config.yaml
num_hidden_layers: 13
hidden_size: 224
num_attention_heads: 4
num_key_value_heads: 2
head_dim: 64
intermediate_size: 768
vocab_size: 2048
hidden_act: "swiglu"
norm: "rmsnorm"
norm_place: "pre"
norm_eps: 1e-05
positions: "rope"
rope_theta: 10000.0
rope_fraction: 1.0
qk_norm: false
attn_scale: 0.125
bias: "none"
tie_word_embeddings: false
parallel_block: false
init: "normal"
init_std_qkv: 0.025
init_std_o: 0.0
init_std_up: 0.025
init_std_down: 0.0
optimizer: "muon_variant"
learning_rate: 0.00246
lr_mult_o: 3.0
beta1: 0.9
lr_head: 0.00933
max_grad_norm: 1.0
warmup_steps: 200
schedule: "wsd"
decay_fraction: 0.743
decay_shape: "square"
final_lr_fraction: 0.05
batch_tokens: 131072
max_seq_len: 1024
doc_mask: false
train_tokens: 662600000
max_steps: 5056
dataset: "wikipedia_en"
Each number is 128 + 24 x the weight over the matrix's rms, rounded and kept within 0 to 255. Layers, rows and columns count from 0.

# layer 2 MLP up, 768x224, rms 0.0746, rows 427-447, columns 112-223
[[145 110  99 115  98 106 106 134 124 123  90 135 152  99 104  98 134 122 164 150 134 163  69 163 142 148 117 193 139 164 141  90 135 161 104 125 145 115 133 129 110 149  88  96 117 140 141 133 117 134 128 103 166 111 165 147  90 124 108 146 122 134  74 120  98 154  55 170 127 123  85  94  94  98 109  96  88 127 163 126 104 144 108 101 153 136 108 155 129 126 120 158 125 135 133 143  75 148 125 109 133 135 146 114 143 121 129 130 148  61 119 159]
 [120 169 106  79 134  90 134 140 121 141 120 111 106  93 164  93 152 149 159 137 159  99 151 140  73 124 162 177  90  97 155 103 127 132 147 133  99 114 123 114 123  98 165 139 109  96  74 107 121 121 137 113 143 153 124 178 111 106 126 124 140  90 120 168 101 128 152 108 119 114 180 108 147 133 131 132 119 118 157 144 107 141 128 154 149 162 188 146 104 139 147 108 153 116 144 104 108 139 143 125 116 160 104 103 116 154  99 119 116 160 119 186]
 [131  98 145  85 119 123 105 126 131 138 111 120 107 127 108 115 114  84 149 132 153 111  90 137  99 165 169  94 133 110 126 113 124 165 139 101 121 172  97 129 110  81 157 131 136 138 111 138 138 109 124 157 116 123  87 127 108 168 123 155 166 141 177 116 152  98 128 143 113 148 131  83 115 149 108 162 121 161 121 129  97 140 160 139 161 130 124  91 131 114 100 108 138 101 176  99 145 124 140 161  72 187 138 127 161 135 158 138 151 134 104 166]
 [145  96 121 163 111 104 139 131 154 137 130 146 111 161 176 119  87 140 141 124 133 149 139 133 107 150 159 126 119 150 100 154  97 186 128 161 172 118 104 138 152  96 153 100 107 140 132 142  76 119 124 156 122 111 112 124 143 133 121 146 118 117 129 119 170  71 145  82 124 166 129 177 134 140  98 110 102 183 120 148 150  71 117 159 194 133  61 129 143 110 161  85 118 110 153 129 144 134 140 118  99 113 184 139 131 137 131 128 159 119 138  99]
 [135 140 109 135  78 131 111 154 120 160 112 111 143 115 101 120 124 149 118 136 109 120 158 127 119 143  92  80 118 104 147 126  69 114 151 164 135 116 107 109 110 177 128 133 124  89 129  94 119 127 117 162 136  80 111 106 128 128 127 131 122 135 153 135 117 118 132  89 152 167  95  99 143 131 131 124 118 124 141 113 121 111 145 140 117 127 131 161 153 101 128 127 114 125 144 109 142  96  98 131 139 166 146  97 151  82 102 152  97 141 129 121]
 [112 114 169 114 132 131 146 156  97 156 125 104 171 184 105 121 181 127 109 151  79 144 123 118 116 113 142 120 107 165 147 132 131 177 120 135 141 116 132 162 144 128 135 118  95 109 178 128 135 111 121 162 191 117 121 118 138 153  99 119 100  51 131 134 103 109 148 166  71 119  69 108 140 189 130 132 156 152 122 141 126 151 112 105 114  69  80 143 102 108 147 105 182 114 114 100 150 119 116 131 118 131  92 146 128 140 128 136 125 170 142 161]
 [ 85 123 143 104 128 133 143  96 125 103 149 123 143 133 135 156 132 108 154 120 183 188  85 117 100 119 114 154 141 100 131 154 130 129 122 151 131 113 124 127 114 110 148 144 118  99 126 128 145 150 167 156 153 143 129  91  58 130 123 145 112 148 142 148 134  90 163 144 136  74 120 105 174  91 110 131 113 115 168 148 117 157 124 133 119 166 106 120 151 117  93 167 117 136 143 126 141 128 103 122 100 113 136 121  84 136 163 124 104 142  95 121]
 [124 129 136 120 157 123 109 125 107 138 190 159 127 179  79 146 141 183 157 138 163 168 118 133 124  87 124 125  97 119 159 126 153 105 105 120 100 122 120 165 118 111 138 141 130  95 136  97 140 137 121 151 119 127  93 149 143 119 144 117 116 155  99 157  96 118 157 141 164 110 116 145 104 154 147 156 128  97 116 148  98  92  94 102 126 112  91 101  95 111 131 130 153 111 138  95 137 159 159 136 148  93 143 139 145 127 151 128 123 116 129 172]
 [120 119 194 116 107 133 106 109  85  89 163 149 163 119 130 200 149  51 134 126 110 156 164 118 130  94  93 153 129 131 169 161  98 149 134 163 129  95 106  71 124  70 142 139 140  95 161 141  80 113 129 137 141 149 131 102 128 143  86 132 181 145 121  55 121 123 111 154  88 150 130 106 105 111 118 102 129 148 145 118 101 141  91 122 115 131  87 132 159 135 120 148 113 116  99 152 181 147 134 139 117  81 167 148 121 102 105 165 193 109 131 103]
 [144 147 133 131  67 153 108  76 154  93 149 127 147 145 137 146 158 113 138 142 115  85 132 143 163 131 156 110 127 104 152 153  74 132  85  99 154 135 136  85 132 153 122  98 144 175 122 103  89 108 132 144 177 116 147 103 107 132 105 128 138 110 125  95 163 132  98 126 103 164  76 140 117 163 109 164  98 143 121 103 161 127  99 112 162 113 144 165 101 104 163 145 100 124 122 111 122  72 176 158 138 104 145 106 162 110 139  90 112 142 115 135]
 [136  98 127 109 118 101  86 133 140 109 109 131 159 104  65 148 129 123  97 168 108 156 169 104 122 171 111 133  99 151 132 115 132 113 175 152 106 136 111 154 106  78 102 131  79 182 145 106 152 130 128 157 115 134 101 117 126 104 118 110 104 120  84 114 154 164 145  96  82 178 110 131  97 134 147 121  83 150 134 148 129 165 136 121 109 118 109  92 140 138 133 139 159  92 131 132 120  92 118 120  95 114 161 123  63  82 156 137 106 150 165 164]
 [124 116 133 187 175 134 132 139 153  99 118 134 169 133  96 109 149 138 140 101 144 158 128 118 145 164  81 132 174 114 188 123 131 145 128  97 117 142 137 126 145 101 117 115 155 115 110 182 118 108 123  82 136 126  94 117 104 171 109 137 108  91 114 143 124 115 108 143 139 100 118 116 105 104  96 119 138  92 153 112 113 193  98 145 164 110 102 126 124 119 132 130 158 187 172 125 112 103 148 134  82 104 150 168 177 120 114 115 116 121 137 112]
 [106 124 139 142 141 145  73 128  90 101  99 125  96 157  83 153 121 140 160 133 125 114 132 158 171  85 129 144 155 152 107 115 159  95 124 118 152 140 116 115 133 121  99 128 131 144 144 129 101 107 129  96 103 138 130 110 143 135 123 127 121 147 143 113 166 140 110 159 139 133 181 133 123 158 132 113 103 127  94 136 131 122 112 148  77 107 121 163 125  84 164 114 136 131 105 158 129 154 115 145 162  73 152 104 108 148 101 108 155 115 155 137]
 [114 123 112 111 101 109 159 128 105 140 152  92  92 119 133 118 154 161 158 136  66 121 165 136 136 120 135 128 132 134 158 160 164  87 113 136 148 119 180 144 129 112 108 111 114  61 121 132 127 103 105 161 163 151 134  81 131 115 115 118 115 157 137 127 164 143 122 127 128 128 124 151 127 141 126 127 142 123 142 148  98 139 135  82 121 139 144 142  94  95 155  99 140 146 132 142 143  72 107 157 142 130 107 127 200  98  98  76  94 118  88 138]
 [122 152 128 175 188 113 161  95 105 121 162 119  73 161 114 132 108 131 101 133 168 129 137  82 117 126 119 156 109 118  97 171 109 118 123 114 134 130 143 120  75 123 163 180 137 162 132 116 116 145 168 150 128 109 137 150 133 110 163 155 158 111 130 114 148 134 143  89 148 141 162 139 154 146 151 131 133 109 135 122 110 125 114 181  89  82 107  90 117 127 120 132  94  61 151 129 129 157 181 118 158 113 120 133 106 120 168 140  48 136 140 119]
 [150 125  97 122 166  87 171 132 136 109 130 138 121  99 120 120 129 141 154 130 109 136 165 113 133 141 120 122 151 114 181 173 115 155 136 118 119 130 137 126 114  97 109 108 128 121 157 116 146 120 137 114  65 118 170 135 104 121 143 139 162 159 114 142 121 161 124 108 145 117 152 149 134 115  95 116 133 143 111 152 164 108  89 158 123 134 128 107 105 125 110 128 108 138 142 128 119 108 103 171 159 131 100  95  83  75 108  85 103 148 157 113]
 [143 148 116 116 129 110 143 141 143 138 156 150 165 101 147 142 101 144  96 105 142 120 154 156  96  88  94 119 174 160 122 120 160 122 141 142 137 117 150 142 139 131 116  86 122 142 130 129 126 128 135 113 131 143 169 162 135 126 132 131 116 101 151 142 142 145 125 106 103  92 156 121 113 131 133 141 116 152 151 101 162 126 119  99 130 117 113 103 126 119 134 109 155 126 111 134 125 135 133 141 118 103 141 149 172 102 131 137 129 148 115 113]
 [171  88 157 122 137 139 104 118  82 135 114 111 132 136 125 157 128 128 143 135  93 119 134 134  97  99  78  76 130 194 140 130 146 124 168 128 140 129 134 135 129 136  97 161 182 112 159 138 142 125 136 110 129 115 130  70 104 122 138 139 135 131 107  83 100 125 115 132  79 106 120 117 109 176 162  90 110 133 107 144 125 122 164  92 108 115 113 170 127 127 116 141 153 122  82 111  81 116 105 133 160 123 161 158 155 146 113 113 149 152 131  85]
 [121 146 122  99 174 115 124 117 143 114 128 125 123 138  99 137 133 127 111  88 161 142  87 118 123  96 148 140  99 104 138  90 101 142 125 140 165 166 182 149 137 112  96 166 124 107 125 139 114 136 125 135 109 139 127 136 137 110  84 112 123  96 113 161 142 107 142 125 138 114 153 127 168 114 105 112 130 136 134  67 101 146 155 160  76 149 134 116 135 140 161 119  89 143 131 126 136  76 113 150 142  83 125 112 119 107 129  86 143 124 121  90]
 [155 177 100 105 134 168 126 110 118 142 150  84  67 194 143 163 145 135 155 158 111 135 133 159 104 156 124 105 146 171 139 154  88 132 134 143 169 123  75  95 105 138 129 146 142 116 140 101 108 170 141 154 162 107 121 111  98 120 115 146 107 131  91 140 136 144 104  34 131 179 118 125 116  88 113 112  79 162 128 149 121  73 139  93 120  78 164 101 218 141 173 160 131 125 145 140 105 134 136 125  97 125 144 142 130 158 164 115 154 149 127 155]
 [124 131 154 149 151  97 101 125 122 114 119 115  69 143 155 147  97 130 188 110 119 137 133 127 134 155 130 131 127 123 120 135  85 138 118 149 123 131 124 148 158  86 139 122 154 127 119 131 155 135 133 116 156  72 144 109 116 127 171 107 170 107 130  84 117 143 114 118 142 163 130 136 155 140 117  92 169 121 151 104 119 120 107 115 148 145 137 108 112 110 108 164 150 115  93 133 154 108 132 127 144  91  91 115 127 156 161 135 190 137 127 127]]
# layer 2 MLP down (transposed), 768x224, rms 0.0678, rows 427-447, columns 112-223
[[ 91 130 126 135 148 119 132 146 148 170 139 122 127 138 171 142 114 171  89 115 138 141 149 132 120 109 115 105  99 175 119 134 115 107 138 141  66 105 153 112 106 116 126 151 123 116 167 118 139 153 143 137 158 114 123 110  96 113 157 116 164 122 128  89 120 131 124 104  99  85 139 125 174 110 126 161 179  94 134 127 178 131 117  70  78 131  79 109 156 119 116 117 165  83 141 134 113 106 110 173 117 145 127 119 122 142 119 105 133 136 176 117]
 [114 107 124 121 145 110  74 142 108 101 140 114 123 121 148 124 126 121 144 154 133 110 125 137  86 146 112 172 130 124 136  90 160 160 160 129 132 110  96 127 135 150 163 162 140 125 117 100 144 105 119 110 132 155 121 155 135 150 142 117 136 133 141 105 132 138 166 125 110 129 110 128 117 122 122 150 116 178 173 134 126 126 122 143 134 147 133 109 125 111 135 125 120 162 100 140 148 137 143 121 129 147 113 131 146 133 159 130 147 136 144 176]
 [145 106 147 118  99  73 105 131 120 124 138 155 115 141 121 117  80  86 133 163  85 114 100 122 119 150 142 142 150 146 136 136 109 136 102  97 138 127  92  93 108  89 144 139 135 101 133 154  95  88 123 136  86 141 104 153 150 145 104 166 124 180 167 152 106 160 117 185 127 127 123  84 124 143  97 106 134 173 133  90 103 104 167 159 192 117 202 114 118 157 105 108 128 140 153 156 163 105 130 129 141 139 145 131 121 146 121 104  81 113 145 160]
 [105 113 126 119  85 110 149 160  84 165 155 124  76 162 120 110 146 123 156 159 139 122 114 126 191 126 131 151 136 126 133 139 104 198 103 124 145 126  92 101 158 112 175 112  98 126 139 128  97 119 140 140 201 109 105 148 158 141 115 117 119  95 106 137 100 111 114 123 147 160 116 189 104 132  91 160 106 155 140 145 110 178 163 124 137  80 114 144 122 124 113 111 161 123 168 145 128 101 147 131 125 122 145 114 136 123 151 154 136 141 143  87]
 [171 129 130 166 131 147 114 136 101 158  86 126 141 152 104 118 138 116 166 146 122  73 126 173 104 118  99 120 176 146 119 110 126 118 110  88 172 100 108 136 146  99 105 151 114 162 117 131 134 118 113 115 130 124  91 169 101 140 118 125  99 117 161 130 128 153 103 105 115 145 117 105 120 137 134 129 144 145 130 153 151 129 116 106 181 109 112 140  97  97 104  32 148 138 130 155  84 106 121 156 119  79 159 166 133 129 109 150 101 153 188 123]
 [117 110 116 144 147 146 126 152 132 112 133 137 103 140 148 114 161 152 127 128 119 119 146 142 118 135 135  79 111 104 139 138 156 146 124 136 115 156 147 140 101 140 141  94 133 147 127 124 110 121 139 146 168 128 146 130  98 140 138 139 159 156 146 127 162 128 111  95 131 136 138 100 105 105 143 158 121  71 139 156 113 137 122 153 130 142 143 103 109 154 109 157 104 127 144 139 145 142 163 129 108 143 146 157 106 104 133 129 142 143 143 151]
 [116 161 122 127 116 138 168 153 134 114 145  75 129  69 172 118  92 138 121 113 111 158  98 124 129 115 124 138 105 174 116 108 142 131 166 112  90 139 122 121 160 127 145 125 102  94 149 144 152  87 190 143 107 108 115 138  91 144 103 159 115  94 154 133  96 107 164 152 139  99 191 114 184 118  98 117 152 133 108 129 106 149 123  99 111 129 103 155  93 148 110 130 123 112 153 101 153 108  92 171  77 125 175  98 147 127 117 114  89 119 153 129]
 [158 117 125 108 128 103 148 163 130 131  87 120 111 103 139 139 156  88  99 116 100 113 121 156 123 151 136 117 154 107  98 164  95 121 138 138 126 134  98 128 118 108 108 119 122 121 134 129 144 128 117 111 134 119 112 127  95 131 108  99 124 113 159 104 124 108 108 122  96 101 161 119 124  99 132  94 122 169 130 134 137 157 173 164 153 167 148 118 142 135 119  90 101 170 123 164  84 130 104 135  96 107 144  97 119 135 106 108 124 126 130 123]
 [149 139 173  98 123 112 153 105 121 121 126 148 150 137 120 107 125 137 126 147 172 114 114 111 110 130 168 166 137 158 155 132 158 157 104 136 129 147 144 124 191 118 123  87  66 146  99  90 177 102  98 128 162 115 132 121 135 103  94 125  93 100 159 130 208 115 120 200 160 174 130 104 155 173 115  95 142 110 126 128 113 154 139 128 155 102 154 118 145 157  95 160 170  74 132 123  83 151 121 157 142 171 110 107  82 129 110 110  81 106 146 126]
 [ 87  91 109 129 152 123  94 130 148  91 192 141 118 121 137 151 106 129 111 140 133 153 123 156 103 136 124 130  95 101 116 127 135  80 138 148 118 143 120 114 125 151 164 133  89 120 106 189 151 131 116  85 114 140 103  50 140 155 115 148 104 165 124 132 110 135 152 160 139 102 170 121 129 131 134 121 147 109 136 148 135  80  86 133 141 152 141 167 139 164 118  97 136 135 139 141 108 144 126 132 108 155 141 115 112 129 107 141 131 119 141 109]
 [135  91 134  81 122 108 102 157 141 105 133  76 133 191 131 152 126 109  87 107 128 119 152 121 103  97 133 127  80 131 145 145 140 106 142 130 130 139 133 146  95 156  62 124 116 164 126 115 119 132  95 102 123 107 113 136 126 100 129 126 112 146 103 116 157 158 171 125 132 110 109 126 119 121  80 137 148 154 135 143 104 111 117 153 108 144 126 151 127 156 160 127 112 172 153 132 131 136 127  88 120 141 160 164 110 112 126 111 111 111 201  97]
 [126 107  81 149 124  88 104 122 110 128 166 131 121  88 133 124 128 126 138 165 126 170 110 184 101 124  79 116 134 147  98 191 161 191  94 100 159 183  81  89 166  72  71  92  87 125 136 133 110  59 126 117  98  93 102 138 111 120 170 119 132 133 134 141 113 140 135 105 133  64 112  61  61 110 138  98 146 134  87 119  38  88 186  53  98 131 157 162 159 171 113 159 146 123 150  89  94 150 150 106 106 131  76  90  99 110  80  93 162 148  71 143]
 [135 116 157 144 178 120 117  86  97 103  81 181  94 164 111 164 129 143 131 109 129 129  97 141 137  94 123 153 135 157  85 112 143  75 129  82 153 142 115 154  97  76 117 114 147 148 159 140 108 126 145 150 131 159 110 117 163 146 161 123 123 149 190 127 171 143 101 161 145 120 123 130 131 146 137 120 154 125 116 150 145 139 147 120  87 104 109 164  95 102 166 146  84 134 120 129 125 151 108 207  86  94 132 123 110 169  92  93 162 113 148 120]
 [138 147 163 125 120  73 129 165 130  98  82 157  93 164 133  70 171 134 125 125  78  95 135 138 125 119 145 111 117 119 122 167 140 152 140 145 145 144 132 128 108 108 146  88 134 152  99  63 158 115 147 123 144 121 129  96 108 107 133 130 120 153  80 146 136 154  93  97 129 137  93 131 107 128 136  66 100 136 109  71  93 146 135 101 124 151 118 138 159 108 148 138 126 110 139 126 127 118 141 118 115 118 114 115 144  83 111 140  83 106 114 127]
 [105 132 149 183 153 152 152 131 133 106 121 127 153 117 122 168  74 103 130 137  78 118 116 130 150 115 123 137 142  89 112 151 162 143 107 107  85 118 143 145 158 149 116 135 133 139 120 120 118 114 152 114 132 128 145 121 101 136 136  83 141 164 129 149  95 143 112 179 150 119  92 167 162 144 154  74 114 171 200 148 134 126 133 118 152 152 138 137 102 119 136 114 126 111 183 129 145 133 106 118 137 166 104 143 165 150 128 152 117 142 132 142]
 [122 111 138 135 145  96  97 154 117 137 126 130 132 151 112 151 132 169 136 179 115 125 133 150 129 110 119 156 141 147 135 121 147 109 129 148 110 123 183 120  85 135 125  97 129 123 144 114 180 132 139 182 128 124 143 142 145 143 112 112 152 116  98 112 129  89 143  99 147  96  75 142 152 140 128 119 130 126 107 140 113 134 152 133 173 117 121 148 129 124 121  96 120 133 114 138 148 129 121 123 158 124 156  92 148 129 128 111 147 126 122 101]
 [123 142  82 129 103 134 155 124 155 169 110 129 162 107 135 144 102 151 110 117 169 170 166 110 142 174 142 112 162 158 132 103  85 131 134 155 103  94  95 160 114  69 106 120 172 125 125  77 102 131 166 130 130 132 159 139 113 142 125 123 111  91 174 119 106 167 141 106 148 129 130 137  99  99 129 125 135 124 126 119 151 147 111  98 128  89  80 130 131 116 117 163  94 111 167 115 117 152 148 143 137 106 150 129 119 108 112 149 139 148  70 115]
 [138 131 173 148 131 131 157 113  84 123 143 143 137 127  94 141 126 123 140 118 115 125 115 141 143 116 182 105  93 143 162 127 132 102  96 132  91 120 166 152 132 116 123 116 150 104 138 139 135 155 151 129  92 141 154 146 158 154 109 131 124 108 129 136 118 123 135 133 152 145 120 126 108 113  98 120 161 117 128 110 151 134 139 117  94 129 153 164 134 135 134  94 118 135 112 123 118 134  97 141  90 128 150  89 165 139 140 122 134 155 142 135]
 [137 136 125 106 137 141 131 186 104 126 150 134 128 170 121 153 169 115 112 165 152 148 106  65 106  95 156 156 171 133 165  84 108 167  97 127 127 130 105 100 142 113 100 148 160 108 129 159  99 158  83 104 103 154 102 127 131 175 117  89 165 118 116 109 135 105  93  93  98  92 137 128 141 131 129 139 102 107 132 110 100 136 181 127 102 155 167 121 139 132 128 124 163  89 106 139 133  65 162 161 107 129 131 127 143  78 103 113 111 151 109 133]
 [147 152 156 183 128  92 133 145 134 138 151 137 165 109 129 108 100 114 187 103 166 150 137 125 121 139 106 163 121 107 144  80 115 143 119 137  74 130 159 180 129 111 131 113 115 118 152 129 127 125 103 155 136 142 132 101 117 127 194 132 128 149 103 108 131 137 135 166 153 112 164 122 106 133 156 164 184 128 148 122 148 182 138 132 160 180 121 130  78 145 111 126 139  77 137 147 137 112 118 113 162 123 109 157 125 115 127 153 140  99 147 118]
 [142 126 139 150 141 125 100 136 139 104 135 118 110 188 148 139 159 128 164 115  97 132  83 111 132 158 145 150  83 115 109 111  88 180 154 108 139 136 109 111 161 118 140 104 157 134 168 162 147 192 160 109 120 161 141 138 133 133 145 105 150 115 104 120  92 148 118 118 132 138 160 105 133 129 115 131 163 143 136 112  90 133 130 136 149 153 132 104 132 121 108 110 133 104 124  85 123 125  83 137 135 128 135  87 105 153 154 157 202 133 155 140]]
# layer 2 MLP gate, 768x224, rms 0.0748, rows 428-447, columns 112-223
[[155 123 156 144  93 154 132 104 145 118 126 175 118 130 123 148 171 138 132  80 151 155 140 138 119 138 105 102 149 128 129 153 122 124 152 147 140 149 157 103 128 113 102 152 140 121 158 115 142 138 176 105  93 108 117 109 174 133 122 150 118 133  93 151 156  96 137 119 145 121 129 137 118  95 116 148 122 107 128 142 162 101  95 108 143 129 102 144 137 123 113 169 119 131 155  92 111 132  94 129 131 139 118  79 103  50 167 133  95 122 127  90]
 [ 91 150 102 101 140 128 140 141 132 129 143 127  97 105  91 158 148 119 115 143 141 138 118 118 148 146 140 145 116 176 121 148 126 149 131 124 140  93 151 140 139 140  95 154 133 158 146 162 147  96 109 125 100 129 120 143 144 115 161 118 146  69 120  88 135 167 116 114 101  91 115  91 101 117 124 142 131 155 126 173 107 138  98 119 132  87 142  94 113 105 123 120 124 148 145 114 160  93 138 123 114 154 100 133 162 149 188 135 126 135 106  89]
 [106 123 130 146  98  95 123 106 167 123 134 169 180 127 139 133  69  88 140 108 147 132 143 156 113 114 151 100  78 150 143 119 115 174 117 122 136 129 118 169 140  89  92  79  81 151 123 125  58 120 118 107  95  73 126 129 146 128  85 101 125 166 133 100 123 102  89 100 150 137 145 145 140 139 135 157  68 137 139 158 109  76 145 158 168 141 101 106 141 128 135  95  92  85 134 183 155 167 110  97 154 142 129 101  83 154 122 109 145 109 169 168]
 [124 100 112 188 116 150 133 163 117 155 143 106 113  80 164 131  87 178 154 122 102 153 147 125  92 133 115 118 102 137 118 130 143 160  99 171 144  77  94 123 132 145 122 129 136 108 134 118 127 133  85 175 126  99  89 124 158 110 129 138 149 101 121 147 124  83 146 136 167 139 117 136 119 142 122 157 105 156 121 148 130 133 124 144 159  95 197 149 145 120 122 142 124 155 149 105 153 109 114 124 177 167 140 140 153 127  94 148 134 128 105 111]
 [145 109 116 106 120 108 139 111 119 173 133 137 104 123  99 147  85 164 163 117  84  92 137 161 127  91  91 129 132 117 138 120 122 108 123 103 121 129 113 118 147 138 111 158 100 116 102 165 107 104 130  97 145 131 102 111 115 121 142 134 180 126 122 129 104 131 101 101 138 128 150 161  94 129 174 135  83 108 106  94 124  97 144 133 102 165 159 150 129 114 122 152 144 133  96 140 102 115 156 162 141 154 159 102 143 159 113 150 178 112 119 128]
 [102 115 113 129 126 115 131 138 115  92 114 161 143 145 122 156 152 108 159 143 188 199 115 105 126 128  87 143 155 107 180 163 121 167 131 149 159 134 114 132 124 106 113 142 107 139 123 117 116 154 159 130 128 137 155  77  83 135  57 148 148 159 103 135 150  80 140 146 120  91 126  96 121 101 111 158 115 115 135 150 116 115 129 117 131 176 112  85 117 137  75 148 134 123 140 160 136 146 119 154  79 116 149 136  97 163 131 114 115 135 134 111]
 [129 103 114 140 182 172  87 140 113 126 146 138  96 168 105 166 149 137 165 127 138 126 119 116 119 112 134  92  98 116 138  98 157 102 113 112 116 132 120 143 113 143 131  94 129 129 109 106 146 107 140 171 113  84  91 151 154 172 135  94 107 128 120 153 118 125 150 126 131  98 128 166 144 127 114 148 146 116  96 102 110  91 106 109 121 116 117 141 121 136 131 127 132 128 123 138 135 115 171 105 148  99 157 132 127 117 153 134 138 107 160 137]
 [185 125 166 148 154  94 159 128  82  75 160 157 153 149 154 132 147  87 138 118 145  92 157 120 150 114 122 131  84 120 139 148 166 105 155 165 175 104 138  82 149  82 135 163 121 164 110 143  80 103 106 117 188 118 114 153 109 106  94 142 117 106 151  83 132 110 116 130  92 139 172 132 153 122 144  97 137 109 157  93 131  98 122 154  78  92 132 134 179 132  85 165 130  92 122 159 140 100 124 128 153  89 109 109 107 103 131 111 106 170 130 110]
 [117 104 104 123 109 139 142 154  96 170 156 175 144  95  93 158 162 162 119  98 129 112 145 103 160  94 144 105 166 124  99 128 119 177 140  91 137 141 124 109 110 113 108 129 111 150 123  91 107 123 117 118 120  83 123  91  67 105 150  93 129 127 145 168 154 116  85 127  91 117  98 106 148 140 119 131 116 157 120  93 165 110 138  90 132 102 130 117 128 121 123 134 145 101 136  84 131 156 134 147 140 149 111 145 153  71 156  50 111 146  88 107]
 [139 161 168  74 159 116 122 137 106 117 107  96 111 121 205 136 121 149 132  61 141 110 116 110 132  46 137 106 134 188 169 122 104 129 171 158 130 126 156 141 162 114 112 104 151 136 141 140 110 140  99 148 118 184 155 147 133  93 128 137 121 130 172  89 138 102 127 120 120 164 128 144 119 122  96 136 140 176 112 148 116 116 163 136 118 134 122 121 122 119 173 107 143 151 133 130 113 133 107 137 139 163 115 173 155 127  77 134 111 138 117  99]
 [113 134 145 137 159 118 126 136 152 137 103 158 155 161 107  98 119 117 133  90 170 147 137  90 144 149  98 176 144  87 162 111 106 151 107 137 112 132 136 110 137 114 148 148 125  82 127 140 132 118 121  77 137 128  91 128 117 140  94 138 124 122 130 139 146 151 133 138 144  93 136 164 130 124 127 151 148 108 149 109 170 168  76 144 161 123  91 102 137  91 151 133 154 147 173 118 123 119 107 109 105 114 147 164 166 136 177 150 128 121 153 104]
 [118 113 129 163 153 140 106 123 125 133 110 122 175 130  64 155 157 134 135 149 126 148 164 148 164 106 122 167 141 163 114  87 143 103 130 110 125 131 133 117 169 121 113 130 140 138 126 140 103 121 114 128 116  69 105 121 132  81 112 161 158 154 155 120 168 140 118 118 118 158 133 107  81 150 164 145  98 116  98 129 116  92 128 165 142 147 126 131 121 113  72 118 138 121 112 117 141 111 136 153 125 131 134 142  87 117 149 122 116 131 139 111]
 [120 155 133 114 124 124 129 116 147 107 121 125 137 130 140 162 115 124 118 112 174 113 101 118 163 102 178 156 161 101 100  85 110 115 117 179 123 135 121 120 167 153 119 146 105 123 144 152  75 151 104 163 122 159 145 168 170 155 110 114 123 122 118 114 128 127 163 147 117  75 131 127 109 137  89 148 108 189  95 126 171 104  81 120 150  91 138 136 133 138 127 116 131 178 146 123 154 144 126 154 118  97 131 128  99 165 137 147  85 123 126  75]
 [102 113 140 151 115 128  88 151  67 151 122 145 109 133 121 107 131 135 145 164 126 170 127 178  96  99 108 163 130 142 154 163  66 134 130 117 148 164 129 133 154 164 136 104 127 108  85 116 122 158 125 148 116  99 116 111 110 169 136 120 117 143 128 134 141 147 141  85  83 137 124 126 115 137 110 138  60 179 119 130 133 132  93  89 180  91 149 107 131 151 135 131 129 156 138 131 146 141  78 128 133 133  97  87 124 121 159 105 122 127 146 115]
 [146 159 120 158 139  54 160 125  95 122 188 142 116 148 130 174 144 162 172 214 144 155 145 116 130 133 113 144 120 122 165 136 140  96 122 109 132 126 126 134 130  90 110 122 102 154 171 130 167 136 166 153 140 161 139 130  83 119 114 106 138 129  94 156 123 168 126 125 133 120  97 115 109 109 124 102 129 104 118 147 123 137 128 147 123 162 126 121 124 123 122 132 132 166 142 147 122 132 100 133 199  86 146 134 121  94 139 102 150 164 149  96]
 [126 149 120 122 110 122 113 125 148 146 137 130 142  90 149 152 137 132 119  95 154 143 153 106  98  89 132 106 139 163 116 139 136 158 113 142 139 136 134 132 162 140 111 111 131 133 118 113 108 108 140 115 114 154 159 153 108 156 109 130  88 123 169 142 158 113 108 102 101  95 146 132 107 125 177 121 120 130 164  95 132 129 109 117 107 138  83 111 114 117 124 133 150  88 117 125 103 149 113 114 114 113 137 144 169  86 114 169 133 168 139 128]
 [144 148 118 124 159 100  87 158 119 100  53 121 116  97 124 151  87 174 107 155 143 137  70 158 127 106 133 136 136  83 164 158 100 128 136 114 146  83  77 156  92  89 118  92 115 146  97 109 171 154 137 159 119 116 123 164  87 120 147 106 122 152 170 136 144 123  99 110 140 119 114 110 118 122 112  91 132 126  95  63 132 103 158 123 146 151 108  93 123 140 170 104 126 130  91 116 170 100 136  75 132 109 102 121 143 105 100 114 100 130 132 130]
 [142 130 126 151 108 132 133 106 100 128 116 130 125 104 138 129 115 147 102 139 104 107 147 145 128 151 133 142 122 153 123 115 132 103 132 115 101 135 108 155  85 113 156  90 152 123 148  89 149 116 145 123 141 129 114 124  92 134 134 183 128 165 132 141  98 150 127 109  97 156 108  93 140 120 165 145 106 109  95 141 141 122 134 107 150 116 120 146 132 118 110 155 162 101 133 129  89 168 145 104 150 126 138 129 117 134 115 140 131 145 156 108]
 [123 149 123  94 103 132 127  94 154 104 140  84 150 162 131 113 153 155 115 127 127 147 132 122 111 106  99  97 154 167 149 127 151  97 140  79 120 107 138 130 133 171 150 110 148 104 113 107 123 122 127 122 139 189 137  96  85 101  74 166  90 130  77 147 125 165 105  95  88 127 105 151 132  94 140 144  90  88 155 137 151 113 130 120 102 155 118 103 146 151 151 175  74 131 113 114  90 109  87 119 156 122 143 106 111 110 121  75 145 123 142 155]
 [175 130  97 127  86 144 149 130 130 109 117 125 192 114 119 123 163  89  69 140 134 105 168 130 121 114 157 100 131 106 135 155 164 113 132 103 131 126 135  68 107 166 131 129 112 145 115 133 132  96 125 135  91 173 136 138 140 135 115 141 108 165 129 167 154 103 129 136 128  93 122 137 116 122 131 139 101  96 111 153 142 136 121 130 100 110 117 151 171 145 165 115 132 120 141 144 106 146 115 114 138 170 141 126 140  70  87 129  87 159 148 125]]